Weights of a small GPT-style language model, trained from scratch on English Wikipedia.
Training: a variant of SOAP for these matrices, 158M tokens, 4810 steps.
Each number is 128 + 24 x the weight over the matrix's rms, rounded and kept within 0 to 255. Layers, rows and columns count from 0. Numbers have three digits each.

# o: layer 5 attention output (transposed), 192x192, rms 0.224, rows 27-62, columns 0-191
# v: layer 5 attention value, 192x192, rms 0.246, rows 28-63, columns 0-191
o27:149105154123143083120147087132137112091117128135156097156098126099157117150131121135154132114122166146142157087147096171128145120121107121084110149127128098150143123071163130120114126124123139127142108127099153119146123153121111125153090118125113129128149123147143178093115153144168131123137148106139121192118130105105192126103121165131116145133081131189116099106148134156115121126182122128155115117120106119147071141162132121119143109106118148146137140131106126123132118123100093155164098074127142162140052159090211150087145133106153159176129095088165149106158099131116137133
v28:121121141160176124171134160119119116105140118152149138076125093100108111152127120132131115130072132059141094150147119124114140142108191131126156139138191141126147118094112085106131136092131114142138110151071161097086162091128125141081130123139120128116177116122147168148148149115142092117116105117110087125129110125170132137136124121127125150140102129120125132169153200115122174132115097129147119122166117184135136101136146113106121113138105137153145123097113147142116092127138087121105129155153153145107135137150086108086143152107185132144168115110115133135076129145120121115
o28:145167156143057166152145121105127168139101087108136132100132114150158072100150125161149140086159134227114122131147156103102129146112067135144128090146115124165139149160146111123190131082139123137100155134140138130139111146100151147154138162059120116107109125140119115113122126133173163114148103075087190144122130089110170136121153170125135120127164117141138130105111120140112086139136132136149189184128123123148112149130096179138090166140148096113096124130130150123102128125160122181161124135127126123127090106112104134134134124118128111126146136165144134112164119145121144127
v29:124100128114179167119129169145145125105130110098140134110118115119163117071151107161082145154075151108137126096119096126171147129113125138143157127136109090193135137099116147146165153143103139152108106106124116120114136106088129148130148152179126138147168119148120156125108111089135149106129141127155092148167178154164155145145142138091178128123098153125097159112104112104145129134099155144127162126070106159144115113157178132130141131143152139098101086110120126074127120160101145114088133105065114109175158145155132139139101148122123105084097139107117113146157161178176133168
o29:071105121112072162131130152138174100139157141172130148173094156131136140139125143096144125107124143126102165175125149105103119122138134125118091132137104149119114169082159149143118071106122129139151164134169160104113125124139099121153155123110098098093121157144175105155126112170098137154125099138140133112123123119106163113102119130158098111161151132143158096146166121135114134156148082165116105122107162130164119123148113139091069139163098117122111110151149144149097138088144132109182159171110135122093115073129173138131143157150116174135136175106100187168105112105097134130
v30:095110114101168103129143116126161107106124119133142079116154159132143120119118103145151158112175148143138153138106094181149093110166131148164111115152116133118188120111127111172160171150109103175146100159136142179172093101118132156050122109158078145105125137116089120161092153100141116103150068154143112131154113119113093128151134131112123098148123186157140121143097119155099171120096132104168100169150079159085140142138144099119134107172091157135100123158119109191097126186076089152158137113125154099092111125150136134145149120113155097123108158152125153112185142134106092123
o30:165162179111137149110115086135160157180155146127143154176089111095153128153090149113125076072097091062105189111169070144094136130094126107103166094106136138136121143158103135124134097106128150108110139172090113090126149091103144088153144128170122184146111143132126131115133085090160156149142132080119156156088083118123168141132094144141110131112133115089138157120168124125153144134132108145064096176142115132150131149132151148159117139074151147118110118094206126118129127134141150117178145113089110110123105131107144135148098169156143166125109130117143070110132131121177146130
v31:147160100159132167111120110128150129136184126142140154097150136116103153162174098176151128111150100165095098136152125161161172107147105084136153106112122130126159131179148102120115152113124206044147130130113157124096151104156136106115072096139133098123135122146141105103137115158092105139135174108127132147125168134127149154123130084118127167172126082113106115098087148086147104191103153105112138089132115109101136129133163115128161088142104128080142124135134156102138129189147105107147125116187162076132174082104056127084148127140092168090131146123116191116116068180114100116
o31:149118102058164162148172126122110133128144072138164100101152108155118168094123140133124105135129097117170144089130108132137081131169191137096143103083143119142075143107125139142099140093145106127141143114175106115180161144186163112126136125065113118113145139131115107129139099094126138123109126109061128166134147120117127112191194138106125071132121137151145110158108155143122152116121132116143102136083167150148120154064125158120146121142148094155078139132098134128089162118125138151145158091106140153181166132173128141114104112085149110159087134122079158125118088120183133136
v32:165165128138123155080095106117167155147109129100146104163152133137126162191158137138130130187127099113140105138141132140075118139138134099117084165165140174099094150127120126160061129161118132125081102099109121150130109135081108136175103114131143113158146120137139152120119127122098132142166111106144107133147166140100101096145138107134139085129108137152161156166181069144143105134106129118091118125079142119090105061120150138107111149146135142121142147144101096111102126088154158210098121145151122118149138141142110076124160180115168109095173138133110109158158113098110136116
o32:126122098140117093136136142095120145105221114149134107132091155135123150105132089139138132121143116126138146129126167128099205121052161150102147133107162126090108151122142164136160153131123142134127167144114080158160104162121116114156187098171212122152119114123159157075129134074126078086137162167122120158149111101140116137061089120144102125147130137171071099150122137122164139155156128148146121128158100167136134135131068133101117169105146104088139079103121181121154127105109077139122117141134116129138131110144122125153130106109110126105102141149159123112090115149115125110
v33:117101109109188140126158074107175144144125138156086132107125172147131137102118124104148104136139074059158131121113154124133125136058123170181095140134142118104097129111125128103096127116106141078168118144095153123096085114100133108140066119131124117145153117140127090084107167148094126127129156102153099128111149095134142137127128142137157130144171113120146095186132171131123158125163151141132169109120109145143131146118141138111143086084136149076144108095153110177094135128129135116097140095078136148137119144098149141093140167134074138145138144084091118130104156133134169120
o33:150112138087086114130113130135148097136168101139122148111090096136094095109118138105128202127123121116133147139132156118169093103174109115101144151096126115114108110140116150099153110103136115129123125143103133113155114137140129098107157124117145134124114127065124124193138109113144113090144148124129116173134154148094167105173128166096110139117116134098132136091114119101140092051108107106111134121129119131101168094104125134104094205149139091097172151140163147104076076099141124128122116154167126161054145137110126127117177114122168143152111133124120123140132113135174133148
v34:157151154087125107093124164132150102155148165124167142116132152129100103148136139123174117064130156135127115118105139135092151215158143123160112143144148167122110141118093114123155138098104116144102120132139111156110141102159147132124134127163145161157121168096126128077132117095182101152162090102105098181163149138164123107144147070114158099155096132148118128163131132097133149083164116120115143116099153118142164111156140163076139112145105142095082092168147086132091150143153105115125157120148092134111142186114135100166147111140080113122123053131129137120094125103105136133
o34:096083137149085131142125094104143169121151084151143137127115158111131104154121138188134127112076132107118122093131114116111158100135140164112120141092123152133135100129172142119122111140138180134121102096107129161128133081078073128150140139141120146131116116145089111162101127112101179099121132135103127070113116132106095190118125182132072154177113134109087141148134080140113151163127128121138139130136169126140140154115125122123158134149217131102151164129079151120111095128146159149130103128146128094128108117152126132140134107076132086162160165130137120123130130138150127088
v35:132157130088129146131179147126134110125080115072125120116105123107115127138091179114143115087145087121130126132102139145100125108141105139085095073140119150107156098121127184116151138180164084124171128115119130136130145102147106096117132107148150140127125220116125131128091163142125138101164124088093147090093113121205113130109128155127096127119101145093143177171101102133154105150136131173132133128105094139156104105120111080161123128153100152220106108114179188153130096124102167112153148159097128140165147150134112158112127148150158124120116170122125144127076164149057150135
o35:168165112173101142149118124122085100170154133118163138172174080120113103133174154176163156151097141088061131139140154126152159113138118087139143110133153120116114179171118114164173098156138202092122119094156126061139127171105113112168112156130137119115144086096129170152134135124143122138095084132108114152153127136121141106118131078102179140163151179138154090101142140135144144124135073078136127110127106132104091142152125107124141107146151165079142157188137135091118157112138178125104107103114145159091123124100118101133130114127133154115121138130131099127148108131144159098
v36:170108165159102153122096140137172167192137086150151156149112074093120167122122145125168148111130132142193112100124140153118127137134104088087138128121174171136114133161159084125158109114123147087105139150140134140174127115081110133102124145106195162120090139125103124155121147176119168090142119138159088119101092088113133149129128155128095160100157142125127143080100192112077101138167106121141125118141107141124085160133145141162098113129130141172128110151146126152119123129142152123048115117120101110123142126144138145087101112108124167143140132111089137116096113123105113078
o36:145135150156184129136171098105069101143084079140165126139128106115128093111112137173096143178127061165127136150157150106151145109137106124214139178139139075158105121119115144133115143165064148091149186147109115114112116097141128124100144090113106100134105099126126145153105114127122110157123165126138128134109161157109098129105114122142150100133130107119166161161139118132157112116170143150085123160164103188127148106176135119122132103081146101120119169148145134138106122128138154141124129130150186158218104108118119135160100110150104122100135146119131147097093129135101143182
v37:134118131131132149134124113097112108122076129135109093144100079130148159147124131105098131139117113133153139139167086134157108092092098094143149122088133136113109126123134128149100094126149141099158155127074187134141137163101123178105127095104129128196127125098109114068134153121109171095151151146054085142123149137101124097155134094117105158142120107173114150100136142148125130120100108113165085168131138158113160153128105097108115151123116105143106115131171147135126166142133148122152114103185144100114148109134114159136159110147149136159085076157091139130157158119110143099
o37:141175135139143131114098161132124118140130139137141191131111165131099142126123119132115146114123085149115119173188157156170172181170158169106136107147106127121133119145115146124142140142073139133136137200142115153132123109130161134140159094144148149130159079150135151178153147102151121110141096084109137133107148135137138116154125166114121099113116160089161115134148138112136107128169204112109112051076163107152129143121132102159121102091141131130135136113142109109098118158138100144144095099102135136134123120130126067131093114110084151171104141158143163114150147131127141099
v38:107123162120172095139149130136101093158143128101137104122108150129133130100140150138161140121122131154066138128150155194132163130076082117106074142153152098183148115169123144112107098133117092144167116163171093104096117092173148144186088140131126118143099086082056119143147110122084142120103106145121158144099142115141110132121119179096091136109105152127129198116150131098096151081134132130103149146151114096162106145197135117123141122171126142130142155115140101106146125134163124088124122129117126136140158131120116156133160060131100122109127150148118078196130144116092113116
o38:120145171090120130112118139130092161084126112115122129176119101104105100135138139110150118125136127115163170136078097110156170101168125149131103129183128133134129113139163125128109178072074130158125103169178205105140138136121113099121151169106158153131130140128128134149164119143156142134121172095140120137155118121137077151140112083131122163139119185108118116116132151154142140129120108104135167114154121135113148142089082143126171088128127181128130140096147125131121083069119149128133151119135162137137117104157134157106134159066135151099161135106150131111116106089108143117
v39:138096138134115080166116128128132183121130148093132142126145134083179194137150074154065110110154147119094121121145140133149090176076153094112165140089123116135151107117103105141140131130104038159083110110143104156120117182166134110125126135169144089162144144152141084093134120132148117103140090075131053109123118118126158171140121118126117120119091146126131128108114129123103133099129177165132123124133143095098133112164090118124098132168191123122152142131106134112163117118141106152133144128146150121151153102130126119083142164191172121122145105129127117142095158154132143109
o39:137111119147114112113084138148157116148114069146099069117130147094119131118129128114164114155204105089177119164125154184125126122137153123096138100137114116151131097135158079168159123156111149146107156096143134099083187137143159123170111135132111095127101128134096159114084139141114145081116145143124197148118141097132106162132142150156107163120175161095146122157120135132129113126148122148089153113130102156137149122113103157101160199072078142127127100154147105142131142138126124147110158108160113136093162101135140099172104129102104150128154128137076098125140129141091095092
v40:153122106157124135105127140126096176133111169105136138125099143115122123154116126127119080099134160161183160139152117123121111116132150073092129167099144163147138128109095190164151146159095118131116135120135101111119155109128158128186113135163154153096122127120130114139075179100117134131106128113133157141078134138186092121135145115119085095099148140137137108147081112147089135072119110166105131108130130154143123098107104113104159092115124110116111097191143110168152200156148125148088188121143173120102104108128146144094145129129149088112106140170148134162114149087171140154
o40:112102157113098097111118118131157112118157126103125141177154126142127123098116092149129149113128137094111152134111076106105195136122116124101157132140129129127074122104138109123146090177102135137103126111134097129128136079115168110123063107161170094123113179148067130087151157154119129118092137142096089146118157131112114152106145117107157143159118135065132111153146124132140113116132170136168109149086159169125092116125170158168105172156091133135142077128149107112134059159154188149094121146109123095153094164171131134108162158102096154123116121152113107110110092179101117129
v41:104109156094130153129108186086114175152137090122154144145134125106155108152133094174076118128114149126128082104131093109126135104103131145123110136095123160134153126142148165166130157101139172142152153191137138118141123133146118101133116139129127157150093142112102161140113139122111101109131140134130132155106107107132120112091125104123097089092121101152129087117135124182114120151156170134167082095124106117091111132142118110096185108141143156141139167057115118131076081102148150094117148131160099072138086128128169100148135120129172136169123138128110185161174142111113112139
o41:129134169096137106165101125204120078113111183125115134128142160164139124086110166145085134161095103113143180139158045154110164129130122128163145142101135136111137146111107151079123102118114127125111170078142147094129170068136141187115204154120182090131111139105149110153095083108141126120152146137123182152145118094172125116129140149112136119122110163125127052097099095128160092116152121116137153140139137110164157171177133136104105109109156164131132099126101102118134135182117112105112110133077155127118157121133111137127148123114123110117137105139119118136120116114110156124
v42:152099095086198166141128109127139114131148155133117125169151120169126126174090189178118089130162131111147148093131138108132127143120101122167090160137143145137091107132108126152153169121132136156134121134134142118123117145140106131136093130118150108103111130126174128174139125111114108142120077131126126123094145140127118130136125128114095112143129116168095089097109097086189123137163140067062131141165079213140113090060105103122098147126088065129146130161136126129127133109121139172095168118126068104125175134085116104128103133130101133146085131150152106140117129144108149130
o42:104155114114101092130099110164124170138073107116140144148063139144111134108116109138110159110126116150124103115139134155107143141137107149161132090100126127063092101122123130156094120171160105118100106106137100160105140148089133076149157136125166131113196113108116150104136152146155120153100159135176056149143075140086141128110123121131126106133155145105109173143096151148147144115154143169141102132074162123142101145119068145133163108175152151085135080123149150145081111156130169064132120119137101159119139141113148090127168158078136106074156160142101092141119136101143110135
v43:134143148091192146124098143074130135170093115117129163127141176163164150114132105113137149148112133147111160158130162159127191149133130117120110131086122132150110114121141109110109134154115109150082154129143133133161143152118148114120127181122166072111148129087124139109153168130090078065068125160165152141112136120171125129123140112115103150127144106186149143123112131165157130096119127126138128154068090204085137060130148104089121121140141170114103115152093111121151153154093078087177148161090143164127102043099112138129118127096101125140117134121101113125133120121110137131
o43:145158084153166143125148106083147130129130150161142149099145169104106105069134115103139151105165092134142133100116110096148110104121134121151115071091138123129149133131127098140130115109095100106113145110146165101097113098118115159137125128166123158091097128148147142126127108115168124171131106193137086178124155124111143145073106128113115119148104151147135109206129070107140099157094151095142138118120159099135122173128109133166161150106122123086194155081131114166086100136096168147162162166148169139106151161115152142137182159127122164109182118103142081108158169171133143089
v44:135140117116133135099133161117128125125140141110113133170151142166146139137116173134112161071144109131158136059082154062077100104140178138127134150141112133142102138127122191106129111159150049115113118161117104065100120120143144095100144134198141133142185139093106112129139140133127159098084136151102128204130088133107125123178093135152170093180153127112109147132106152138123132145118130129108100103098140120124152111153138118151100146145089112148128141111137096094151121151155131119148158154098123103162130156145107092181130077144106141135108133157148121128171099142112133100
o44:126149112131118129107172087163150173124148163087128124145085181108169142128145126117134133145130165160128117159124079146157089110133154119143123145165137227136099171174105183115140113140103098156111117086145138112122136154176162104147167120151096094139123086156133140154124152084131150119128152155053106115111125142084149136156121139123085131119129133125116144127096110138116140110101129150138158155157132160114100121138134129123165074121149145120095120123114154170116127094151124122098079135099145135079116110123146103137162138134167137133116123146087133117081143132075163120
v45:110083155138096115160129111145150155123117076143083127176135115141095116107164119134186162073088120115115130077126136089125182176133102091171138132139117165126126112173118157123095123130137137125110096133138129147125089105131180109104150151141176159101170121121102080112167152119129103124115139139102105096104142147142131144144118122144148087159110158151143129126134114125089074132120151152100105135150125161124107091156129088127152140101155133150171125119124114139113146092127120135096058134122114139141138127121095129144156137135137118142129092083127131169130158169165094165
o45:089140106095123142157135092124084108131165137145142142124114154135115142141121062123106161154125165099126112099119153149124085068153120128136127118148156125136079132115151153169137124114079184142127097117116081113152113161090136165114131109155111119184123124126163128150106108175134135129129123131137115152114115134160096127143155156165147149125156131149157128088110133195150096174120154131172137147122141092146194130115103179161152157121137126097139157136110117161137119122145128123158178125121157143101103115124117125141140115164162129124149137143115106114166104138054143141
v46:108135174188132139184124098111136151139173101161134126152115066136089174125181101116108141181152163103127097111088144163147141131081137165128135059101112175067128145151169140145146130077104148137097128124127131115143185103169127075109096147103133163146135081059094115107160168158147198102098119110090156130106166141150134122147141091152125133067120146135143119133154123133083080075106101110100169143138094110090163102162119099165097124135097115129138127179123160123089084107085107139155118139119145122103142144150130143147054152092113130106132157115138117168114092123118139143
o46:125187084087106129055153113140118107117122141127102146153185162173127086102049114076126085120136116133134178102155158067133140121136162133148105154120116069164097135158143106157141151128097123110124142170149139082125075141108145151123130098152115142128119116165115100129147094136142116172163159111136108119107132118145097127144133154090165127138117101184120174136137132121114140179174095114091121156128119065083126153088207172094118135109105171078121113148065137090107123125143090110092056106142132154145167145140108095174114113124155104113146103111116123113113097099102119161
v47:148165119136102116105073060125131128149113135123175107109115094086135141133124148144142098092117152140079139128191107150134200109170147163118134103142107112153139154163126116146146145147164141144168109154137137158145131176076082149118110130111118150119169122117108125072140124120123131123111174123131130172071163109160159169136081147108136102160182151113134116119112089094115136128118110135111161112078179133181140141147081082123119106156126103117095096108091133149136098080185101164123079121141124121136154135182096137117128129088131100121154090109122182156127142127124157145
o47:119065156139172151126114138175088165138108096135130109118157141134108122122140118125128160096133155132139161134147113134104149161121131085109113178107146139132094107144156153129104155109113121092122114123152137099139137094119173139166160115119136140134208164160101067136133100125122116141064071121154134092144102138114090087115172109175115133076122134156096111075126133138101130154112127133131106162126115176098091165120175123150104140118118126112178158159100121147116143110086148157128108124133104159164125093131142116112141121129156209183104150157159147099159129127123129134
v48:172147143168166126120104138133122124120066157110097099173129155093146139110098111133134121112104087149098118120133180125151154117175108141114108097150127124141167173095089157114119146106138068137127150131115145146103149117100124094106088121126185124076103150167105138103111093153121132121117157139123160132179108128108116073108109115130144162168113119116138127111099079176116159155129095142135117126091106152125144125121103118146169102166092119157169166144102176125163146110087152087124116102173078135135114161124155114165104161131143115168126126156120041132114136116144097113
o48:146106131161124145159157061113156117142149096109140088093133128150125101144149144136102164125154141072162127134154130117120113165125146129179072099119122137176159162119149147103131099127124127120136125138122130171151098106113126118156096139153121092177119137149138178144116159108191084130111100138115136127123115125141146162093122150107153133129131143120170145136156134150129130123140118074077095121169132115157084128100122124080118086119116139126130099073089167154145131097179137094116157139108122127110171137158122133056121115125123155107129145118133118157179143125066082108
v49:143113117128101137121106137142114101077137121130102066146165105065122115111089191076127134162146187122104150185151168110140143100177155123103091129110136135108142074078108139110081091085135109178126137090108112076104156126113171103152149113151134101102141133094164080135142144135137146115150089102135088132154133140121117139164163105105132142067118145174126076129125127133160093135124150130099073159140130139109049140163129140183132146178159078109135098122133095159148130138143141138126129126134097103104107114129110112194135123140089134109159123141138191161156156121108108096
o49:100102111140145118120156126144111125112112153151170165102126209120138116137142097134138146111188158130163120159125100138139165172103088095093191129141089157142115176140171084124151176140162139116121129110158120174153120129080096123149166163102161147150132138124104168115144142162078098147147115081137165119089133151096138138104068147144126096146129161131156140166135121185080086153097122163102150095126187143135101093101174120143166135086125110129124125121136115118171161155138136069155135144163136134119119120139099156162130163106183110096104134120097070122089091145133159106
v50:143128142163197158144157113155135136110145111131122075149109102120127109135148169114131164145108099145099065153153135070134124071147139155187122134116136110145161176133149108111118089116134151138161111183119137105097138186150158123130098158135120115108084155143145139113139100166145116104134126111114158125122119109156145127094108124170095098143144128160117083143116113126121121150136155138160159126121111134134134080137180123147077124132137135126118154122095122098128135124117170163097141146106116167100142080163120130126149105135169120130134137104130088113090086144107148131
o50:134154106125147103140131165151177083166105140146149161096156087142145111107174097162112132132126125140120084140129093158125120127104124126160139114169064141156126083135137149132118122163145086112122083138171152141146138188075091105118168106135105109099114091104128138149089110150139110182172148159107140122126134116158108121109182155093151157159117110148047126081131135118105132143131101142082144123151126134107139153120117173134123116123095099105116121085127135144133137057151122119156122100140128150170134155099105119115129128121116176105144086129093138130139165147123111143
v51:128129165155109094073124134192123138158143150155139118155139121110190132179169111088149136105145172119128120124106148136093123161171164111102170128131101137104135137132124119164162109177104127193148156153145131115173098155146156117126098095100146153134104153103137138125163189137063092072111148115113118115137155204126128113068174097124149107107135114102122109120097162105113142140117128149134077162117136095116083119121102129134120129134137059109132112109113143112088156134172144106095118143118129141085151146106156123116171147114091137133108126144144119126107104177145146065
o51:127111128153144135139131118137133098123118119105131134137170062152113204096147198152133168135079116148101153117128171172118124170165087122121126123109147145162090144140174093101146184118122139155113142113163129147138175112112113118152115145157119118143122071087118063140098126130133093153114169134132088166111128091117104155118079178174090160131136133111179180106088133096121135177155136120142116115124162126142114097164149102135147106118114105124133124102100094117189116118087156135097139097152107081122191104164125154171130163157151130147143111135137158161129130154121160160
v52:110201156125145101164127086180103117140088116123085153121132104118091186117122128102142128136107135115152084125121144118153179145136099124184142117120143203120123137146104135141104124107147120192137132176109082077119120116121116162104148094123130108101133083163075171125108138096127139132175132137083102148134118116139118122178125114130135140098106123118126149125147135143154160142160105125141126116119160105163089097106134080132112131135156141117131118133105105128177164133129118156117123116166101083149155048065154118103146160135117130136124159098142095125114113117139095093
o52:157174148130134149104086157082108138144181139183114128163113138135103061118147166151124178143108094130115102158129141088133146146140119138115136143125096114188096104107134082091129108115125134109127158155145072168114116150137159174140168171200127136126140139122116141122108095094100139116125117103120123144150099129174143139139123106139147177127128125125130115145123116145140083137073131113174066154123126171127092131106167156088155134163122103140099156133122136183105134082156108090199158117091134102122143132129104131111113110138153097106167073158118146115114130126066123101
v53:151118133165163138141122142113145096058132137121133116160174109084109154097132153120162102117112100157120147128120098141082117141134134153161163156162073090176100093130120158049134111124134119172097140128135085105097134161191101169137105116125099161105129122117113107098167147145161118174121120139140105157149138193124152114115159169119170078156127154121154143140115100154124144121096095131124091135167127135143145134140145082116134133146123149131139170142118115136142134136094114125073191132164106124123116138142128127089160166097138146112102114132130142163142132130091076105
o53:083105162101115140121108119122142135134111116141117136102114126151127081164214138112153089157146135119148152120121078132118150119135202080131107120163106145087128146146123078215111143140069116109115084091110109195161080116116149103165155119155132112101157141114121130163118128135132152122126144072091171139090166135106154122129102152163092160141135159146107131088167154123141150161104170160148101136156129156138156129135128130142120113183127117059141104102132136125142120147137102187105131126115128124116137133122121113104093146172113122101163145157131127145125119091119171155
v54:078134147143121096110111123079125122126183163124117136137127158102143113111093109167119180088100130077136159117114119130139143137166118154144142162113168139111119083127087130098136155117114140106095099140163110154142102161114167152194108132121124118105185141157121168130171104145119133117109088136137103139132184125140118132120113117096137123138106151158143151138127137164156109129137134087113114144126115113127200164097112125174130126113134106195096122138116150119139091121134157141143144107168104143125104090157188111125137093142096087150142135095119067137115120096174125091
o54:185179098126155151123084122128119146166104123144138110079131143129143091188119097141163151134150130118130143143121130127112138126125080149132106058136083133156178118121158151152047130163108155181143141117106097127120108135149119084123131156103144120150093112123135067102178113131133135071176115134144090104108138134140124131138124135160109156122136129127128097139114118085176159113166136152144129154137145160139133094140161170099118122139106135097127147140136145126156120159113116108119136168103162139139151095165151156127168162115120101184109095108115186139162162094104139140
v55:148162145102157085165168090120116125141136093087109113089094191107141160148111076131112162123140137108097132122115145087111144120132135167149153130091128109103182103162120098105166151143106136120093135112176113115116093114104151095152139124148122157145121145068174102060145128088150131183154158102150153123085121134156115145170124143122074160097170094114134151115149098178163087137130099098118120135154106130120086135119123147137150115166174095165133156105127135102126153114070105150090090152102157098125097138144157108112157154133117138116115127138096140139166093073130157103
o55:157083116115137161107087170125127110121120121136134117167195141110101086090133114126073110127122090108168105116124151120135120131066196111122121129149142160097168158096107156143093094132190120102150164112076154106169136148091160164117136111108118147152112109152113106142159107111155147109137152111097072150130085114157132134113108160150183159109131118127186112085079158109089141127149141144166134119145130155122140122125083052133150161122103135094122137143111108138128080133147152056161153123140136147116166115148112154122102160126118118167109130139110075137119108174113133165
v56:105130129148118104150178085096145137168108134137135112153132092107113134086093118116131138115188121126143160109148092112126144150149180131168150155145144110114069144150071113110083082120128109133146164120104064164117153113119104109148102117099110169152144127090105129113123128068160094095105133163152120098148145120125064138084100133120164158103127140133154070117146069150154138142119150130142111095087150140142126147158080138103178188167110123109186122161106150109123143140144172118123135136092176109135181098079149148104128129115143116116099129174107115122131141134157104167
o56:126109141151120138048113115086123121096113118095138115169119107171211118114146114114096139102168172106119164124162148127136172168116100085087087147118176157101114126119138112135153141100143151114142100132118108163160133115168143077103155148131110131104107147140108141150119181141115135141159090161171110136124142165134145088161124120148087168142140095097117100116124143131116132105144169128131121100153144060147162112117123158141115141079153108155172130121116125165177115135116148121169130091136112164099132147151135125134132129132119102147195109147131104117116142110099137109
v57:122137090087135150149149124129165167110104147136101136170140166128120092173150108110159078118141148129124081130090168130085093151163124125157129150085148105110190120147151087104104100102093174142114080109100114148125146134098150134134137125156178155135161103114134126148157115157157128133119110136108143102110128120113154132092147128100162153116101196126138125118065143134160127135125136110131116110159073111099129121135101144147080101118068167124110165137115121120130076155167140138164107132134134143120158162088127110152160122122142152140104100097071122109145138145137173147
o57:125126143126068128095121095107137118151163111116141132109117128121082180120120110179173133143154165119156131084129152144123103101116131141134136045150114112120081109096166185150133112143119116119144167092115140152092141157128136139139141157125100151118130126112148149152141106089112178134132125113132120113104106115140111139126124064105104114123137092171115148131100114136117104106138112114117168132105140084129156099102094110141131132129130061118126135146159107127114115162154122121131115102143108128118148142142094188157140093094124121131099090154194127142112127125099078165
v58:116152147151138142107092101168177092101143147150118161132171154157161138082118100141154148085076104152127111143136150136112090124139118143135112125087161128137158133137149138144096184097158167140140136144131114163122133162129116130090085118098101144143096117103119135138084117079121193160193121081087081112142091101159137170112164137151131074183130112122136140126134132101093108138090149156073153116162158159126174066125134114114131175116112098117137098147150123134079124097133130106140131135121121149145124116105129123099130098154194117110092123122112107134190162104116126153
o58:146136133081133081137115133195131202144208142127138090105101106122134139166104160139088127132123083159114123099187162132126164190105112136110153118192107141117129114084143109153145111154075167138108107161138147080119091136118154139088121099119118141097111142161148154131144084114093107111095122115148138128143123152124106134111143170122128132162157123140098130104153094077106115111118094114177133135112113122123177140070100131136172068107108137121127144148089167134150124130125116127158158144132141118091137183126111091116135098114139134118136152146151103127121101120133153141
v59:132171159125085097145130149113144107130162140139080132140124163094129155130145141086090127095162127115133127194123153064112140107127099133147144188093116157148080132102133101137130159135112132118142132112118184135117099128122111081163142098095165132091081135137112116137119110113170141115113135130114128135169146124087112170104111135138107120119168118127117140167124132119165127120172150153072107085090123140137156111141144143106105116138121129120215098149137117141141134104128123166140105117166171117153161147127098134080073147117121102136092137126137118087156140123118132112
o59:128121152144126112146162127088104138132135093139158103127110127178165137118120134113124151163134138132173141174139126166128107145152136147118099167153107125094165104160114133098119105137131083099116117121142101109112170166138144144138122149153134154153148127127125146126130077123096108145141095099121081133110120104157143156166153145163128170162118061120130095154167106103139153103109135133154158127128138095118121132091098161137147130124119117161114139141159189154164131169142145098074103098162190105122143165097124140159156126120137136182132188128093128133116125124119146100
v60:151133168073110127143145154174134092107154151118090108136119119149122137120110153180135140119193128064131100138095107147134157120108085103102154113131159136170146140119156176157093075150131124177077141133105120103173152129116128107082150170095149098134169114129133141063123151126110165175198104074139107161131115093111137144146107095116140148107079090103120086138118143123113097151132105123136114118104140144161163171110165105112131164162087162152167187163085119124113112096113145139143126111142162140100124092135177106133105102094113134130143140106108103128124088167087151145
o60:119151131154133106124150128125098130168133124085138156115155170109134057142129148099151110097095128115129139153189119120119106112148104165128168151154102152126091113136153074124130131133129123104165092114153140118135064108144164140140109086136180167084152127111125050106117115145134132122154085142102125138162139099126135120095125112158145137080140122118185132149141100122159122136133095170093160119150104105111120135134055117105150127144142061139123126144106124155134152121161072070101144118098114127144126131123109105148145072090101107087160101115148121089118138115154095118
v61:133081143120135125110136111148162117128159132149147122165132088107165127150096163162137182100109120114128126146128145168123119139113142116134116141154141113136156109100128125156109141148163102179125066138165109098123125117132139088146120145088153127092143133168112141120112139141142148124146101107118114138160074201128131127097089121156155122170147135159119168129141123118133102146152077125132157117108104105131063145130081096110078136134114142108143128094137180152120136163157099172132070148140103095111105137137133153151136064125109132125098071118126179118139158106109178143
o61:092148092145108111141117121182081119141148099119130097091113169113136145146143125088126139123080138155105124131099123122157122137130148127137118102114104148141095140092112113169150152144133127138121176132137152119151165107076096155121150133144151180191123140119149127100104099135126106169123101108113157130133132112127159151141159124177120192109104132075095152118149111150143154134092172167108116138133184146127137065160132115120142077069174161153124076151149133096129100111146136120118164129119136177115125103091126130131128103106152153126127123119166120143118109124107119131
v62:152148094144099120050107147111158177132150136151126134125153105113116110113098106142137120168165104109171138171116093120145151116121102147131156113153173144089124115075141106130123125172140138123154117226156145141117129131143144141134115085102112139110120077179133142145116105146102139187107098130161173092125082086169111102153147155117117123124123103082112118138091141152113122141144135141145088187131130179131108142181095140169122108112095131127088130118145142151092150126150116131118127123140112142152135173117109117114115137136129072109136150131125108121096115109159143160
o62:174096129113105163178129163141132128135052118102126122123145105135131104159083099127129106121090161146116135157197134117090088124131112110135146121104135107140136160130127117145151111129141153143109193105144100143132119091152119132118132143151123111124131150076152129109142163115130059153109192111121111122163170140080089163143126112122092122166148116144079125105106145133136097107128149114144116107125101131101135093091158107133096156142128127110154143143161149120124149113126101073087209094098152108135075126131110131101142132136146137162088106103155145120128089134143112129
v63:124097137135140152078155108117100130140134173160124099124147127131103104144151118105110137121121111126099134090062117127093126112146125137132139117146216097110129107122109151163137116123167103150128213107105137116148094130114136133077163089136118122061130156091123159110098124110145199153131066123127133104129090102138136097119172142154111114128124085147148115154097118126107182084151131110102111122123132157140110210146132098090129091104119115142125111104185121105153102127069151147086112186151149117153138127109157151107136145138140155158150089134087127157132146125128140174